config.yaml
n_layer: 9
d_model: 512
n_head: 8
n_kv_head: 8
head_dim: 64
d_mlp: 1024
vocab_size: 9889
activation: "relu"
norm: "layernorm"
norm_place: "pre"
norm_eps: 1e-06
positions: "learned"
qk_norm: false
attn_scale: 0.125
bias: "all"
tie_embeddings: true
parallel_block: false
init: "normal"
init_std_qkv: 0.031
init_std_o: 0.0
init_std_up: 0.031
init_std_down: 0.0
optimizer: "adamw"
lr: 0.00093
lr_mult_o: 0.713
beta1: 0.9
beta2: 0.95
lr_head: 0.00528
grad_clip: 1.0
warmup_steps: 202
schedule: "wsd"
decay_fraction: 0.633
decay_shape: "sqrt"
final_lr_fraction: 0.1
batch_tokens: 65536
seq_len: 1024
doc_mask: true
train_tokens: 370900000
steps: 5660
dataset: "wikipedia_en"
Each number is 500 + 40 x the weight over its row's rms, rounded and kept within 0 to 999. Layers, rows and columns count from 0. Numbers have three digits each. The size before them is the row's rms in percent of the matrix's.

# down: layer 4 MLP down (transposed), 1024x512, rms 0.0244, rows 187-286, columns 0-63
# up: layer 4 MLP up, 1024x512, rms 0.0261, rows 188-287, columns 0-63
down187 093:532475486548465478418455537547493547480505520497470511441497504575525525585483533489506452477552546488444483574488545446553540497488530482462536493418501504503511515469510452452501482499485509
up188 097:490516506522431521544512480457500609466468512478531507516549504504521558525463479474484487435465482501551463576546524499524537542532491443455516498490483434500506512461505539510511530471550499
down188 097:376545517489423478573546432462437602528534482511448390522539491517509507550507545523540523465476512496497509475524519478502453489492469512497493473496490463548464568462485525524525455466460468
up189 100:541449449453485432466552450516436469525497481454537432505482527491496536495512483480470522456509482481512509525492548513528551462553528414505453478475510534514431466540499439495582493488455598
down189 101:534578491440458467469523456492488476475498494474547577586479540514474560506496493547471417534448576506560493569540396440507416566364467543543497495542565551518502452460479483500415487444502518
up190 103:458489415535491469422516502501494501497488479554550504530508522560511482546509590481572524519535471501517567571525494480538531580513497412535437535500482490483504533557448502473513571510587416
down190 106:521514571484500512537540423453507460519417525538526466469479527521412483433482477497505492494411503523492450496566599513510432422495525492534524478538478535522494489501443500449561484520466491
up191 093:517441620541522489482440481528512468487462537505462509494499547571479527390419570488591523506528479553527496455527468443534471486518500535613550515452573451467447489460500554467499481471517354
down191 092:542517448516504475505504478524484562497497535532457564535506489467559507423537504496527425466530456501544422486432539560513580444576554533458513503551482543517449544550501560430484465488510551
up192 094:525460449485485509569496485392473491491449418516502471529537451523542529514432454476570544546502490491479478529468473471531458470515581426480447524532556382516487570507407468490479477531482486
down192 096:490544518464549467495538510440455558520434414521513492448541459521513493471539515545462531553459585503514521493489472462528473490506474537546486523414528444472507493562521497465481490540402518
up193 097:521482513577590492488457540510433494538499458534505547519536466495475534507541516540499489525468467490447514489438521533489485503456418492524455503398540463455534486594511535483459479538518424
down193 097:485525543447502510501580518541536524433539473512487536462498480564553410523596542503491515468517446414542510449537456514519531458476470494534487560438426507483524508506527430455452454492482517
up194 099:526491509504512555500567530488505469486512480494501475502489441512508456490515538479574486458523518496501551644468462440433595526485501518500523500481567404445553530489525457483525483479467499
down194 100:444536485543534491508556397521556418539501483534535523549514444480525482540468519531481483438468458516507516458536515539481510495509533516473459462576534516482533488533492464527483470462585523
up195 090:468490386504425516433479545469580484473554543569554471571508534445517481528512499491461517484517448505465483534455515553449495467454553461496452530442484465568477489491579551448538490535568579
down195 087:546545507567555495515492449494492533504490486479502595416529519540497459533527470522489428513459480531598520522464519511446607466531460517455492480451488510464444496549499506480544475449451458
up196 102:417509479491501582472425503561438521539555522557480561473554621524496419460523538494481550580514457508538489493472518460482574456457458484563505491511495496495457467440504533475595467521465509
down196 103:511509494490443553497506490494517504519522504455487418544473577547551499500557544598485467444488570460525510471548502479446442463463525514475494562500514543463463571502428525495503498503467502
up197 102:459440485488494517485387535546539469522572524536484487537534516408473420526456518463542468471518470500549514516509446488471527509487590477512463498475486464433518526528480499507502515574522449
down197 105:528471469472534404442479484453460496455471533441479462604495452512493475512387547535514495488425460509467548557548453443533492526572425541553528467517491516485421521420462494439500411418558531
up198 092:525482501498490534515499495478493511475588466427530540499522560552462497499463480482442546460441522548540502410539610513513507529533485473453554448441492497513488452493464479464536480524524495
down198 088:541427452510395476484482507559509508525542519518484493564503514555457451496464426492514520476501511555431514438508535504506563471575574485441488450533452505442433419530564497487542444485517526
up199 092:504534510464483524497492517514494435491498479566518544493492539544524466544517447479505470489524478500557524526461483476557558510514444449510504521534564454519548490483548490479510484554522462
down199 088:458566494459518483478505555426512473500486467525548512468525475513528438492542564609500461439486547528459480545474544432570498488461477392536449488529520481475506475480510526446487580534548529
up200 139:485546499448574545500542529464500451513493499507507512537595495470512475566512493440490521508565500552531510498488487534498515475544510450515527490565533473461540551476505491433448478500545524
down200 087:502682494506468521523496506488483503493531529505486505495509475516506493492491501512506487506507529655474513497494482492507513497507490487487529545455488459489516494493490491536506498510506504
up201 102:419494489518470424542507496478492527539543464583481478460485461563558467560510509441541580467507513516515511493460526493489514577504475465561531466501464515475470530499507500518501504489474519
down201 104:603468443460502486512511442507536451524491451514481513528475494467458500509500534504452517480456489492559497467504498531486490530531437450540417426519494512580586518507510512498561467453522440
up202 109:528451417471524563488505491493459444475474509435494463554511500546522530458477521492509568540522508517490561511527462491492490497495434508419489497462508529448449460516540481514546541502504506
down202 115:401466490496497549524487509527571514463542523534497464533518528473516527491600565491470441494487527479530540485562549568506497533505511503567462477543546407500495512523531516526489485535494476
up203 091:502451484476486524532502456565501450523444472552543491505514468582444490535464426465526507477518503520538575508570448511528463474437462490513548513533518542525567488564509515467538492408487465
down203 087:500561491604504481519544564483470509516504574481573512537530545467505491539496533563506525513481532524497432495511520503454503501551440472499476526496532517446441485533525488472452516513452495
up204 102:540419461495617449463452538468539536483466535567448448515622499480475557473475478378441522529514538502532515512515499545531522477474508452538588430516472569466577507476487494419466477455471502
down204 092:483499477533469509585470420427461485502406524434460495540491446457504457518515476497520501533507507478530494536517410486486480421487488482516497358530511499528447546557531480497541525566484488
up205 095:545464438478473448539479487524504447448492508563479441501537516521500554399452415448487475430626483477499564499490457539447553578445511541477543533508547501504502529532429570519500515456490516
down205 095:470505523478593467503430543493556483534506473434460502519489499466533490479550479409538540501505498454494505457518489570543490420524488493482545483443488561535524475482485450538487425488514491
up206 087:479477506462527505515456479580510466489497537476475458538526516527540470459449417461474481579558470467508547454524501458525463499455476416445447592529546509435531495495476579456551509500480521
down206 086:545559540503549497444458529591500479489516448522541509510559438519507587506571539522544504520502465560610430504524478535475474484509468525542483554502542523445476488492550523404506480547450502
up207 099:450444471523508522487451492481495542548522521481432534482511545521399470444489515451527555486532501477523546409478469574463511462476505509476538500434531451501432540569537521527564574599471484
down207 106:496487516507532518437542449514517515450524560455519485513469569534501473492595470498517427504498539507467555524506457533530569552552512521584477427535443537500483535493505489599434491496511585
up208 092:476497511571569488524476574483537525452568508506500492507568444478498495461472418506493476541515534537463519438504533544492506532495550532465485589471492484456554463487452474473559483514460514
down208 083:511432503505469544541513407523489486443511468484581483471487544476492486443446501476520527447536469487530572509543503487504485531522467574455500519447469509493437466457484515558529512422521516
up209 102:464429514584480514484506493480478418565576479523445514475492477443462499440524466480428603544456509533468501500524514573575529541498520494524528543536498544416431457509525455446467443529575503
down209 105:460515540517488432523552474498482497539526495491519486569473531502553511493541566555545480516549489450448507545523471512474468491602446507500410515538564526537559538459545520478476437551539485
up210 090:480450479469520479498496447501477469510479491505469457537522558504491480490495561489485523518566522539477502445545538535556532500518553511483503510484482559477442497429420506513475526467528544
down210 088:481587467557621512547480449477469569579516424526551416473463473469565532508488502494536565560545433549512468558481412494462469469475471547456446509543482478454513477543469453413508432540457547
up211 100:492477412476523508511474496544470489536511462522460470488515512539451411532521550490508452516468490515547484455469555551483467542422476456486490527499479461408473440534533513466545504510510538
down211 100:566462483490482564516497461539500514502432528510472556469461535564575536490450436563466549528524482503493516500555434482494507501527552538492503485482471478549556572524516469451487394412514464
up212 100:488469400548434506527482492483497442566468503569518550476524562473510498485445504493481562461457550484473532492420550491535519485475447467527537508568551536502485546512479523436526420384539443
down212 101:497519502483505516465538500539485530507545542558475464428555542482429530420508504553495497442519564512520530513531492566465527494508474471553488521460517432463457480463605462460461511492502429
up213 100:525521441524459562461466494513519520523524488550509575473487509460608531529443460504491440516519518492527533536449484484515537492519556531436461519477501510467448450496637567425509461476549469
down213 100:448474513509450537477447483490563556506484500520497495511550486532469533390535527514482552445469520526449468465499589502521464479465498477444474540481533497489472493495490494494496474534442523
up214 113:483460574472475503429525540481487495510487502512462535511526432461402509496443512456497520438523547499523538547505488502542542542533485487433530542474477485521545465531471550508428527542499470
down214 113:520462485500517466513521503445458532483467516424506524474504497544486482550499475479463556518588495522426523448497439549468580503477535515561503563458492473442457460564538490537522521431608512
up215 110:471465491479512598555521453462457546506506468469502488507514484523493508477505467429481480524462572538524516473513573487542437514529503467545571526533560530451502512547446544450539449420542523
down215 116:466543485516525483483488466548429498560513539487450531526451519459566539457517458489458551522449551470511474545573489548485394473475505563420495512532483459513456483426533474489434419477488550
up216 095:456487432514469444475474470556476475554549540515494525528512530526433479486557566527504461588416501475474558517517486565483520469498529504455476488507399470459589481488579520451472528496476522
down216 092:459470543486535433430504534562440506486469486453587467470497444495533495557429454543535472461506427518434505522533482514520495532519504522530485489463528461545512451518442519551528536447523551
up217 096:534495554525442489432463488471507534562509491496436512487541496562500442458487478487533453502479478473521476457506490613500525491486479579454516536483526470498501576540471549469523512482495447
down217 095:511461451502521484491522511459504492482454478479489498491563496521524523420550523486486505524502484475453582446582555518564489559565443554526466439483499511602531530491524404482471526380496520
up218 102:454498471517487560431481543478490426526559471506542489547507409515444479499462496493532466509593472476527526544426476484425548617547455469524454466434525504515511545515530480483535560524497456
down218 103:560518512400488460549510506450535457386525542457432522514500514485529509504519499498483436457508505516480457516513514526553445548569509444535496476554515484541547487482493535495483470512588501
up219 100:456448551559510457547501511540502438505537502475379502461473535522535475509540473482504484476571464502549528461489465449556494525527531517513498505491488514511505537467484568442487529425536478
down219 102:516537523484571470486510524481510612479494507498516492463496464465480482477440487542600438507536525505513514536533489498474505510438488455462498504518458505494498413527511507503509548538402565
up220 107:531481459481492481495465472480522530520422500526484479550519497527435461471484472466529536482526468519490582496441546511512549449463550532530473605514499510547554538538528514493475474501519493
down220 118:476542543526535525558479512466467479472461502522474480527526510529555436460471514515497542481479508560496446444532505406478519471500452454536508512524488562474476540535448494525581439430501490
up221 100:512512493491539472478478444505467438596484478443522472529481564482604483492450478475523480530515508511490544554527504538431520475495480450510522502526471506491483503496455470455503511463591486
down221 103:486461429587495512531442508586451446564450480593568564574542511558555510515441418484437535530468522482463517490499513557540473520423609542507415517503511507461547486510485425456477517559578507
up222 115:435505551482508495516474477501471507576586507450446522500534479532465419493402513444547488543545445499535541512389405513450552507547417440523477478503462482518508550515503482511510529532472486
down222 135:436547512559577499465497500495553443546490466489473561489592475531533477496496457431415548539467505464446478536514576460522425503541506577449490374528483535514500542464463509526495489514478553
up223 103:539491499485469474456479482508464582523498453500543526549506517510466544439514446464528475480493536552494578488487453574575552473519490470526543476539536519457488477428518524475497523410481526
down223 110:483473486494529482500500478487514503501462483532561511505436488479479502482465464573430538489563560547518515450438533473490493474504493530512490518492539528515523483510498492528551493441493544
up224 103:503482538474534486503518463464497512550445478510481451577531487465482485511454518476540529471500514528513521443412503550466572486416400477433519450548484551503505475525479553502478549523574494
down224 104:487591457535472463453515480504500589559585524499529509539529511503535515447462471478464456487496556529507517500523464520538514525580536425524501482453504483475516465475545448411487502518476489
up225 112:520455478532474469582491467497459512575529483515455563537518480493522540479406394424502474535497518514483556573538566469477512602486500505532527463441575513453523511555530498502455452389558535
down225 119:501503511547487415511467475490490475540512484472525489514543470535484509515544478488447506541496474529478557520570491459477494503433518517490524542474524544554487547513462464451555402530484444
up226 110:488474530497462513505424482490499565510499490495465491502496559483544559528428455486477496477454455510483562450516523530549499469490572510535428536527427485450428441595516530462533553497442498
down226 114:502555483452495498458453568459451528527522497485475512531464493527583517504561437539511503477549463509491525567482559575575529535533484487471524462585525453591583501420523538522457488529413538
up227 126:379464551449530450500447513549453509527519471520508530525513498479489414506516524494565466515504519502570502442459483543539454524591466514495545604560473511422510446452497491478457457510482513
down227 133:470465509469550421473515580511476536504568511500461493483476483471529446450549572493512497486505540521495459497455471463544582550507493525491571494563489484533503469522480498455505530480507551
up228 104:485508493468546528508442460538527483533528471517459544441478489507438474441480537448475519482590419525447525500507549518451511479506412561530484498508482464497563487463525564449529599484480458
down228 106:502513509486534433498466499492536464555522466481525514508468456558537404462580385442496496470460472463524454452465506564509491469526506507483459494609476429470530504440538545527440550492462520
up229 095:512484487534466468448534476510479583482536518531532517524497483470412507521521501458520527549484526490497472550489522445465538518507490475462567515454501555485577454532504470470546451467510442
down229 097:464490471506521540506507512483444476489488465495450563478525417460538452505479495586557553495495486526468532495534560544503512432543517505473492556479466528539436476543521491483528547523534532
up230 102:501487531489519518588524500484511524519545565483519470446504516502490520545461491501521466400480468494526487450455518481494496504480476503536545465447526533504457493537512502464588621538441483
down230 105:570455497548522554473489513478519435576476486499456507472540505474496480521502427513489436520460497503534494513464485544518497514483477552498571444514521502466456471455497521439481447526539520
up231 105:567460505477483548488520468476445548458447383512502417454546504525469567404472458470462490474477505531477543526510527488538490544553484422466523553487517524476494504488528495460409495462559497
down231 108:454531423545455518417569509541523501464516489413531425473510615562524483540526499578552540505460493485531467522522499476538463541463502462530512433416475484453476489509567428522544514486537566
up232 102:529525506505443445503422501465481513533492522492493479521529491489490463525516441492545508460548559509504518451462532562526661535484489512565554521467504479487600536461511560461502559474448489
down232 089:507625476541539547524573571476431524552515416482453441581535541547470577467548504479527529502468541547541457560519507428477478460548543506513470463539501518472486417574495476508501461517488466
up233 097:495414432462462510536543493564502438491568468467475577495489590438439487444559468473464480460512545507508528472531493478539498480525525572459529455505490484511405501458509485469478418426497411
down233 096:527477529442522453489513451500450471483518504538521476516532460472537561473447425501472483454497518520450484485514493473435433573531429496520536578547540382550486466526431530479480526493512514
up234 099:465483517471471451424467509491439500481547506543439473511519511536543509520515499490533510537440514509504538439499556498500462511441407439529497464459473482459561538461506531500494495484554477
down234 098:494480438489565489564448543490556441489441522492510491516585499551499525499502615473533543487465479557464521469488429506528491484453622517538518485581423494488478524486554516508523467515513503
up235 098:464476536466562541505493501464564434515520469482522547466534559553456419565542506518522394530564455526592470565474534505486526433579546488487468461506488510482500570553485491507513426498497596
down235 095:533519542447414387495539504483470493444479541541470487413482566483499516473471503546486477474584571494461592514480501430511542477479480498498496503449527501529513498476557477503485510490482461
up236 114:509461532481456452479476457490471483445493421530497465559485542501525491537476472439483561506513531478555540549499458495429563473494517465489514464450485519437510484542477474504459446535555493
down236 116:541507490547488539500471352501465528522383517519533504524490576533503530471461567552502550488534501519537494535518457474513592589488483492503516548431522499524472496424536472483450544483500524
up237 108:434492385543480499488469497404465489453533470501457480563464511524479526481473397502547504474501476517481555547441471571462549440546467503446529495491620435459530449426475531484469445514556457
down237 119:513474496498502524595534465482496520464460498459422451446532550462531540431493467517498492437441542501498436473529395515534501519455477500474459534515472459507516516490449444457513492512554540
up238 089:530480495529521534469515476471509506520477433503499511539529494501515466428521561462505501500513394482468512469550533531461461580538480493514478505478504508479457477561500502473541525492510470
down238 084:532514474483530420464475525536472504404523481538499462521459474467479468582540402549457506574504454492411457556450467527550438488477487535490526489462481441476563511479497500505489546522504527
up239 093:440451532549517500503433527457510512524455482593385495478517523496479507469457492462540442587490470559525490457497546443542476499514493531548470520526557555451462484504465557490459516463587510
down239 091:519531506477546511500484553540526538509451497491467490471542486432469527546479577548510497531501453505460422515470479521518481469528440543500518500604502525572563490536497498448481468443487494
up240 089:488525544461455460474477469449519651472492504471476527527628490474526444476529473475509497450529464514528500474528572469476547529468444492548531604501497463499518528465513606518509558454528559
down240 081:457502473549578463540504589559455492470617517486505496478539484537454549508498566526458468503529450451498511515523495527564465453481487479509490453481516478483477516451517498523541448459530511
up241 089:498456433588525456546507467384543524514463416494379482520518545478377541444497545511497499481450500512460573524543500503465520458479508551511520488536487517457453508438509465498488529438514492
down241 084:615499547543474475534479529447555506525536486496559519477505450494491500474480567400516449581587509504418461554497518549491523540476475536488536516533470386460536414438515521466538478481520514
up242 104:477395494456514574488482446531530496545486504513465488544515471610519483511493451481519525413506516509539503468494494544561518542472516547578506558509475551548502471498514520463468613531467442
down242 105:506475468502497494446555416474496488465443531478535505522499484449500528528483467572519521490588490486511497602493474499515481497468489468456529487505520550530478474543456503498571527437565553
up243 109:424469495543539569503405480518532527536515445539438480502522539512526422567555472506443509545529489521525530464437468503488571432507523490472487594511476459485505568485515495476468533472488448
down243 119:575538537507494484536489491556464482504446495565567559520467470506466556535509477499599428535461468465478541525453563526457411481504526475464436509534451456519446506475509527483488520502517496
up244 092:530528527506484469538510480553409509520579464516476521516452507557512437492527456443505531430578522462532505499554489508540503530543460465474513426490509501445583516529512532444476496538489516
down244 092:472502502522499504517494494529511561472491488518457473441482462500465561485463486497471545532485473455494514451507529548496483509449518477591454561520512513527452552463521543484519422505501461
up245 098:459495410511534538492460523519512468511478498607459550516553498400479493473407468513449478538571446529442510517484490530472567499433534456519547580495488548528509488517485515456550509434491455
down245 098:535485490504547520461508504513512584464517494556484523484478421539578470508494401510518472427527477518451514529522483475507488521527545512537475437550525552536504475477475468504421496575458495
up246 110:514459444579480510531513517495533479528546514463535494500534490527509509436477479477478531474446482508558494607456536516461516574411482407564544443515494503476577543497511482481535597519448516
down246 126:425572526527571496543557457450461525487490456456424534489519472497468453508594498515529510551490477467495507467471529448521514529498474504557483535446550555475552508484514493472559487519509421
up247 103:414443500471534468557518509534460476572523480541386516462484443463468421507486460465553470570478438489603558537451504578520471517499455534484501547520487499432469462546499445486463504505522527
down247 113:531489478499538435538537505508533493502554556610460546503464482499475508483554540541601446455538452476505489498568570528490477570494557503499408500572450529576527481522573520552488456474530507
up248 099:418476400576495446458520500449529528593477506451538485530496551602579476498540544487494572556417527519513546461438435527467467518485457478509541546541510472533446564470517520485535567420469492
down248 100:459538494503456472454528585447485493482516491509471468524484422392476492550510463500495514567439521468526510524517533534468553458485550494440476536459482382478480503494495484460525532505480540
up249 108:501502455426464537525463479498428529507459495519562451444506525488465544533432460498557488475545459493523443543482419473450482497505486498448466524438472467532460496450502521497496416518558510
down249 122:510482631440508431482440488540476480430469527511557512596479520499518517552434448473529493531444464557516441481517498458510526487491532542482532523446623508465491494458570550498552502482475512
up250 097:517472473489496476518501496526472484500470516579384506500490560536526520541477545523437462469595505488544464553493488526515464565522421495514514549502432463459463480504504481478582583541529505
down250 097:540548536435471516551568491543467463445551498498402557444514528491560458540563529497486486417424461490484474537470527444533544517429400450553547487533480525437450423489492462534510497505451471
up251 108:471481404500491477499462462517478543466557486454470516491506512572452445570462495467597548450592495524578480550393482518495536433505580436437475495507489420515533454464483487510490537541511486
down251 108:515488499543460493454448568516469534527474495389463513468526508490514477563512536475509513565569467532418504500480512614478469491502536399529490446493520490475484478533450532415474483492439501
up252 095:513514505478489578451487530447490552473520544615551545583496437505500511529488549517432526466449466488529500466474492509458488534498480446486513484455544543543504496436503482438532502423493508
down252 092:520522565435486455492571446463540452443480533423491492482498539499559471471482482540452536431541472486455444528582475551505498519543549544492557540492472494538539490479488454585520456471497516
up253 092:466499502471471512483496471510498460532539511494436579456498610494558484524489535489564547514478467494465511526440380504448492511555518500534463494401551507433474422570498548465597523515483438
down253 091:447523464506507498433479385531538513487503480537506449532488490472370554531485483532434547495585465491513496507492507509580485505542525429515554500489502536507521562432492495500539507524469534
up254 107:473444476512475471524494440514525531546519505552476564515520520433419427530451418469513489526567446483517573519414408521514507502493522486564531519522477467512536547533497549498526520542519455
down254 110:509454576515497423462499456526492483446515536490582543495496445459484515532481534435567476476510514499483428441485522525468479525543458495466478443436483426493448429529462586459560441546491490
up255 104:511485465473504501497527499476487439542427475412449477506562530418521496470522520490511541556585493529500465462511541471541484544532471434516540536401489495457473464562508589490460491564491502
down255 104:513515441472467474496498502519523469546494495486476502502489530516495463499518508549554570570463505488531490535476530474562452545456517468485509467398484487536485433492496421508489456482495434
up256 096:489490487516488521423502505529482504488396548484483434530518544514545495471511495479505495460503529480613506559458506553576475479441486491555444519468506446504604464518539431449534567563391447
down256 100:469463465480520451463548505513509455469458502514528595552522517448437538511450572542444506512480540465432499466546451563448487533420492458513464496531578554502432479472461644498529474442481559
up257 081:446487471524599498504445543590510426474538509434488496515491551462521405531471530490535548506482509505564482546477547566543458455480470420511451468529510525449511541439535521497442543400516536
down257 079:522504494451519456510550455487455436420355522431592555561481479526469469514445482565519539494492497450463511476519462532531525524512442515452501517497508445547494525546454499512557417431487488
up258 097:492453487458567526552485499562465479538530507553485559478484529519485541519510520498529502468497460522562453490484462497520553488503483577473455484525545449544596577513489445504509460509632538
down258 097:530519497553484390522496572555574474560519555480524456518494470453496568472527484503509449480528527493490547562495531544537425497485503522556425392617446432438493439532474476500503500520526501
up259 098:496476540525445541459519517465450571561507460478544509564498567430459513437549493502533515506488469493481503516466549466538586561532484507488518450458546537515557494501456557460474574494485542
down259 099:458559537462443426472526476428487439545514570480498423525487547441465449456483445474486505422521498511443502536492418518523499476503551437510521488421525541462501523449455475573490568507473497
up260 090:473504480458503457493496398561464518536496493471495525599520506503542507467480538492464478529495489517518504355505491508490545504491494432438509533497481490508546484502487506494536511488556585
down260 085:547478512569493487524505433552496485457451530416529447554513439499526471496536452458456515509493483576463455497500458502533405577488423480498488493485496516464433445551494481571557477507499459
up261 095:567481500418508470489497472489438456559435454487525541502460448467494515471531521464548589553528533460482520418501436520533531562487458414522534528535543522498479478533416600506434481514510549
down261 096:524495551617480499567518529482435460547477537566528519535494386508380516485479512435546491498486511514466446510498556584448494448516499492522392496533559505506453502464466474467559471509524423
up262 098:502499454453436414537420519485499529483539480509519543561522493460509468518467356514551597385396510446519574523473571458465496433474448456566476547517465463505493539559519542465496522444505466
down262 100:477481502542450514507455502478523475498571471476449563525492492551491482492479482494466457577487503467485494479496510544522557517456537553503493528487496514396514570524522487523450483436468534
up263 092:527465449489448530500523437553502534501522541477519550473475528441457499459393466490467482524576497480503482486532413560516492510504526535464525553486478512496554493520546569472509519447495512
down263 088:474507485565532543483538529509460525517461459516447522422511465513535563470502463509466483467439373512516415495541488480480501436514546456501477542501543526427469526542470477488494503533514468
up264 103:448452537505504547535457568506486543488523492536410470503493498479547467435491465475498450519540474507615506501463570488443530475613459541471527454469534417480463461519460488496553542460485545
down264 108:515543476495478474425572497451481487503472499510664570477493469581475475570513484525439547550563562446416552493494376519511477546451537527524464581577398508562493560501450554519447461544469522
up265 113:506480555559462495541472501511582460512558459498535464536493509500484518443477432503443512506499488534511535546383416490515542575533474439478511519525542567501473442455582516474517496424478492
down265 126:474514545516557443500495570507572507514494409491477422469527611492548498487581405459482467524584534505467493457537436546496466500455581481415538416468497518487540588436465513446497504541450536
up266 091:516470552520497528538471482538513476535419462419405535474524584410428532455431510466462475583511535483480452515555544489469506488506465551448524465508490558473451465564519437534547541546493473
down266 088:482548573479400512486473416521492523538486443532496460512510522462509555501501500486511471533457502488526621515439452507502488501514472525588464494558497530532477480441495516451446472484557559
up267 111:506515473506518511493503471517484499501505486523451479525481480444524514559469504490568461542476503495517526504456551461454560561429472545549580497530580518432481464526469481491530532532557426
down267 117:494508461529502460554523520491474477456521505525497424590497481520537497476528485482513459490500531464498490540554480408509395442529456471417446544502466514523528496543452506530502450431526511
up268 093:471511484500460535476462485452473601446518472474452597513525502512486453528508473499551475417488477515492510495469527517477486512472484488446470466490518444476518482467479519400471490487494497
down268 082:493498468515498486537542533482521491569496521509465388482519544506524503502541535494481548537569564591442546469538471546528467491495468475500494549603511474451466532483534487569523463462499576
up269 095:512443515540440491499471484450469512459558474508515476548554554475437466507592478460408528552532486520476593534530464488488536494487488535451556497510440455508532498434437464518506522447479498
down269 093:486489484517508489457521446475493444481516460576466509501465491442453588493458457583564378562529482512527484488479554450533541429522493461599491542535615462433495511492474497560518511488526450
up270 097:538531531562574472432472464453478494484498405512490478494525628512533471454482485459468553459476482512451459530501499509464483493444503480493498485522483469447536571481547421532492471513471483
down270 094:397547485492516529534493540518522538464528491610529556511556516531503503475461444522459505561521455513528484568497496592517450482506466525484511481526502510534567475490491493520474550493464469
up271 099:531511473555493586508438440555487538451586444491552535536512504461460505503469441490483543484524403503572478421456521463475530459487518529481499481491513447495517593560437565421515486502512468
down271 102:453474441424493430494459504583414544482553462526476471543569522547489614546544462452513534562482467492457442478554449531505481494530530564459531486483494417509562541491483504424470525492527462
up272 096:536478499484497498513494488515514489507538486575463548515509556462392466520527469475523404442465554493470509443466573566566504530443442501483524526515497500514438490519412471481508480541484477
down272 090:432460438506504482457493457524493485470528510498557459484457434499540488504503502541499464518563504498524627494483464422485503503459550481547482516501539494543463533419559465499495510478473479
up273 099:506481503533479456508485494547486443500474494620540446524506500495519496554435492434516540439522504494553508429541466457531534557516506376564525514488425520448496502525533552478532521426489525
down273 098:513425472560506484546488428525514516514515521534586503421496506455448529545521559474493535509547518550458520521549539504416506476525488528426446411528555465478485475389455448513456512454475486
up274 098:541491464575465544576482534472483550461479478473459427488530529498477516536452448461513553517508478532558527527538547645402571531509541518536563462495487469477478504535413494449565514505473511
down274 096:574551534513489541442449481582525401584482497522450492526506501497498550555553525490529435526465523517445505461568451460536462464571485521464493505504458509511516502452517489418390479459499492
up275 096:550481404452526531562527458513477460545498448519507491520477495522501524422483463516489560564480485479495534490443456467506502486490519495475500505548519530527446492547509482455557429426483584
down275 093:491497579517437568478448457500477477472440477485543527516511450512456486508465521592518514478464593507516457483490469492439437475567489504490507508489481551559437456601497509431512493517422476
up276 090:436487586428514472585467467473475536521464522541492547605564481497414491492470438509498402588538510506501489481538497560570546519497483430483586493456516455535626457533511494542510414493464551
down276 090:471462552502510442566582551495507485503446478454496469499473437475552490481510436531518520489486449489491495524515542465493529466542440529519464571492525506545502495520437569469505514490449431
up277 098:504496492562492510443443457493499524519547516473480515575540477526524480417480459499532571531517441517582553513536442526425535527545480521518471513518500512462494478488427487426543526501482460
down277 097:455500438452507467503473546562466537509537491480413488543540481519494495499507503517445524496495495525550447497501426482472529525534505534486505499559490543570449548456510482455503487505613514
up278 103:457472426468525478553470518520516490523520487509470506468474539563436495450486489515547488504473545472551531539476509472470549568533452470512494444425507559499432471606507496511510518501487501
down278 108:502515446476480515508507516412453512469509506468463540508450547405500466533450527507510526467517505446543491437434538470495542423480429507546560532479530448510544440465500470462571471541466459
up279 097:474538543489414558452507488513495477527467520494515613485496502538532476463494475496477479520462451478555513493481548533452606526491449496522488530517517453478426479493530556345535508470512554
down279 093:473536547496490457527482508484503479505561519509584518428566506475468561491498589434540508468484488420572473514486517560451547504553504447445531562552569504508482557514487525524490486563465488
up280 084:570412523467522494504488486529506498541597519516485488546496509428460494454512418504486525456471542465471510412417412489538594472509521505473543528481495546555449511485515474511457458494530545
down280 078:435539514487557509530487522485520578494415424466525492527538531529501565505581517513561518502448434550524438549436495473462426471487421513484482456578466556495484584537506544509502535454484561
up281 095:462476495567514483608535515468469447477517519517508427535522459472447482535566423420464532486528505542485440496469546491537499473441505510458450559527495439568472553501356519483540498467489504
down281 091:488494488523590484494547568490505511551548486534498472551510541523476421469464494500448564589487543489497503523509442462509457480508493493523531485531526654455524548497465452560494471475469490
up282 097:449512495559507461497505457563513527566476428427433509530492413546498486463502456444487501538470499509530474482531513471505556530502533521467583569558445546446444537524621534497495493467475489
down282 094:487439487474440544491532483530554475473449535550568505481501502499516533552494533441492496495459506467552512463402497534494471561468545460481482514488474514571573504520411505500520480498613496
up283 098:528464530522468447486452526485471555485473505469483453496488464452462522449444454472591471471507488481450497501464501536514464498529477474438477532509455541477528524537532553528503428547548547
down283 091:527525524537509409485483601502515460587514512533541517556463432520567568522491519425488486497508493467496505541478507570442479543461517468468461528552563494464440426551475512513518534533483434
up284 098:523487480472558499458514520529454530487535499516495576523494476573562481411484517507531517488422522499537500547541524520547474471534478471566453407467528452481562533464556526461497534419490491
down284 097:530468511540561535510553376454513403480509474511514495515519461504448516515500472456469543526506436481421495557503526512470467517519547498504557532482500445614468540488451524525515505560470451
up285 086:497526456521520514478493453396500552557485506459463490558544529485520560488455486534502525561465522516534537461494496578503573535487521450429504577495503485443486499510473494437540470460499506
down285 082:467470547471487479542503523566535518465436488530529518452575491562442516575516488462479515503477507453425489472590561536524478513537512517509510474451490478524446528448535527561531502496522450
up286 111:512449467572527490504489491425460502516501473519484461437512542527412498529525472493514462503544497515595507526487482566540516491532526403480487508355482471508431494476484468454475498510565542
down286 122:504474498478420594481523519556472476508486524581444487506504472528563499424510501506503545488473509506481471587440500465449509518482431488513521536507487498513501428578531449492555490478518596
up287 088:464491547542472482446512527480499440516494473484503530471462475454496440489519500488555468527506536477534469470455486510545515521480496483567577571492518546404552526485432517482519519499526452